Weights of a small GPT-style language model, trained from scratch on English Wikipedia.
Size: 11 layers, width 128, 4 heads of 64, 4.29M parameters.
Each number is 500 + 50 x the weight over its row's rms, rounded and kept within 0 to 999. Layers, rows and columns count from 0. Numbers have three digits each. The size before them is the row's rms in percent of the matrix's.

# layer 7 attention query, 256x128, rms 0.0783, rows 46-63, columns 64-127
119:521497474551459548533500572539454509514551524563563440576475416518470533522461372515573454504517456457570493441482469477528554478560500506514446471481415458509594514509547454554545463556438563
113:554481496412494451523452466588431493432545547517483485492573438527463513467586436487557462537553571489516412431548450520490454476368516520481532463482414427485505481565551492479491572524471373
094:562391612532490514551515440458585558492481594473580466566364534427520493475442500526533479552492450526519519561431437505471432469547534528435477542478511438551461504493575450541505549410500472
112:496447388506532603509498445466449470548542522433443513477525581499519581378537491532516535415508527547450473537451517488478512513509536554520379424571473451456612427521562491501547529431575497
102:520508493487551601604490478459426483429549523462552437557423572553523556419477487425392635480489509469473414416593479415480574429541489503527499587458435425504566452558492505557516472452483514
102:403445552436528409479506438531550491509552465514470574422567475472514538542483536491563575608509517545532539438532482501496455458496500556506543538491566465563501490512463516503428509367472555
112:494526477532527506460495538390530505581456510615446474426483555511445510543471480442574544468469544555460534604420495497514589478525504536519500449467522511555475576566455497560547494526506526
110:524466486475548449505493531480523650469493481512480520488526539582508595485564484474452538523550569422435573507528499528613508438382567542488504425455464549422489457510594476543471614434559504
126:486531528551435421461560465499506414535517595558522475519537521460515460414473463460548472483482499409550523491563479513552514410443561523537473452530545438454589446640390524570449498512544530
110:438482490541481408519517514565377591507586463505531459573448413546561520432555510504470480481548436405606546391583530525476546403422556461504509526588522549518455478554521561550525473533524495
107:555550401470567439436569499461429446516436504503392567375599532552496579448461557432506572457413535491443471504520463531503505500508449534552528513454493507523515581498409541465508640482478534
101:486422407432488418484567368480477502566547502473476491449519441608462523523510403501588481560479428523554521489486561540559432549430531502450499448565476467521420489525519557588526549532426486
110:464534463435627542513541509518538439425444483449381437444526476479530384593480601543608437565462499528549469433503483515432484586457481468528596476507459440480502513478519601501525466569452428
119:522561509470591494518485438456487554477446518527493502471513592629534546458624488403441600525462424514541474478540482479468537514403563490466456549499405475496554456480544580563613577526538417
123:505483463542456527488550494454443533515438512479454489470446475446507421492537476502476448452511483568509515512436517492509453551542494539437451388515517468501489487553523470574479509449495405
103:536517513562490543572485510508501563366471490566443495485503518475583515490497516493415553477504499492463498470495367506463490407518555550482571527451577511500608479514538473410421491446549577
092:469456505594520604492493555595481526500485520591537557443536501529480532489487543471429571535513504567443470558460587466487573414471468433587418480534481521532501549548534569637549539541510554
108:528510521550600555484574535460567471516516532432531475462424421443485518497487513534685437539409424532579486451471473509555483522457424481510414454477376490565522540498470400518509494456493448
# layer 7 attention key, 256x128, rms 0.0732, rows 46-63, columns 64-127
120:547466484576443422458527530420329480481477482480507540549500543548531473528424420516576566474543532595505478508440531449523480512485519559611531522418471506571528563548582495490459482470496540
114:621515564431518488483462534494470499504480441512524519528447484451492564525635489483560458570449595475425433534612504482512470493507473456484549429411550406436473489551516475518503585422497489
094:500548504530545519452512457538485441420470589499475448460519495414467516493471553557461493462524444483379519609426493419595508544491492456467489483473428443425544514497520489536392504542473462
103:409461449517449658569469470466504495535548582481495544425521529525416444461500482505475477369400536513486439499580514525516528508596549477371492428416520494524511420453435495449592526494550510
100:498442505493545623558433515446495478563612592514485512545496600532446472457515517464457633499427507518519392519453496510504521465481469528460519550542440518474578518530476492467508518568478583
101:468517549446563502462587458600514583554511462562462529468524447425498504476570548522557551589470486417328532459508478420496471553491537477525454469597467407429505541438552439450524421483548488
104:438493464576519510508502473494560535465490532554480515382466563551512497537351518470555564457564499526462561504551508516508538423468481484482477518440579489570436488580521547524513558482531554
114:457472511479533591420486487463617543514468531482502507576491470493552650526430520519504547481419554424394495458461500549494537490475512372544501427433493471505518433547485446503469560457482503
114:460458505529465476467492443438427463497500487506531494512523518491456537522528495511544476512501436455404593489627428530494511510486533491453574493591460525519494407626547497568405427470471566
105:481555509495491494378576468477310507519584413445533460601513542512607532495559505536556520544442482451514503546511583450442486488412522495505543505514495545511428543454550497520381510432534488
107:510491507418472481583508425469527530518451437487484579448469464500450546432506509471489498537490534503515521414536468522463482423464553558457454481504539534670464464544418517445592633523478538
100:535483449489495462403558418498376532561476447494448576437440493572482467493470501517568519591547554406525571548565617457533403523457474526478497450465498445548453475473554545487445609447536491
112:569451506441571449534522560549501588512513453471408503428465521460441390509495469503524447547559517473565529463573454490524494471510526561478509475478532559413484570531436544446596503473535500
119:548525532491577562543482483489566471586469510449497490531535567495555603486612538460487469515374433483488407500488582534533475533428531415398506462473467558467515571567491513567530633424533541
119:477504481519445555470525447574484568468418454554514507452499523483550394472492490521431510459508522438476570518555652495479463529537445427411501445422567477510532495498520543577529456517529443
115:478496570415512601522445410452529562507511472520481480554513508455580458476479480518490553477478506482439493485395416471473517349537491516412572545432584444511581540525534448467546511506525553
092:568441481519466570514520584479513461578409520591572527526559556494504550567439560493484493512446516526517490520390546489461484577454526534465381428554415477504488602480468460514489455488546529
110:587506493567492447459491488468455487493443481427531496453504484497435487519438502507565483423587541464545479439615512481548503434462542548505470473490452502606486515549524515385636523546513448
# layer 7 attention value, 256x128, rms 0.0708, rows 0-3, columns 64-127
124:529496548532410477553492531554538594435555521484553501483508452503597529444578455471567439555530514406496475473548557562527497499569588570444495480503466490475526429463525504408455453555555464
114:513430558617479474499469402504503485481491506528559583450488536564422517516550423594497558477560524533510410555477549523483527536559604548426479525519550502527392480485454545573543551552423508
124:452434540483412456459445506501516557495481535422585583474533446611441532542423527482555554536449572507511530476562499514496479396556591419415474460521444463500548485508438521580494570417548558
122:495463391456461519488519456575469454485439500419431494523449572519519521653442524460497541581495440476487469521564453484489499553517525459539507514493510500506491561483533423512504473467479453
# layer 7 attention output (transposed), 256x128, rms 0.108, rows 0-2, columns 64-127
129:481470518504545535527531482527495511510624469445555410552560460447441409522441497454539560528496520458574516524471426489545507486432471546495537461362492501475532481473472560383549551558499509
126:478457471472551509473434410438514483507488571495540491411516514524514522548602493504571513396522525507566489466501525502523540524469466520529556441466571582538479504421547453542466557532494508
121:539512544440510546553496527508483522511437490484547554451527441568547461547582539528436508512532543564575481513522540466540514388530495441420547493499486530408411456439435506496445545519487565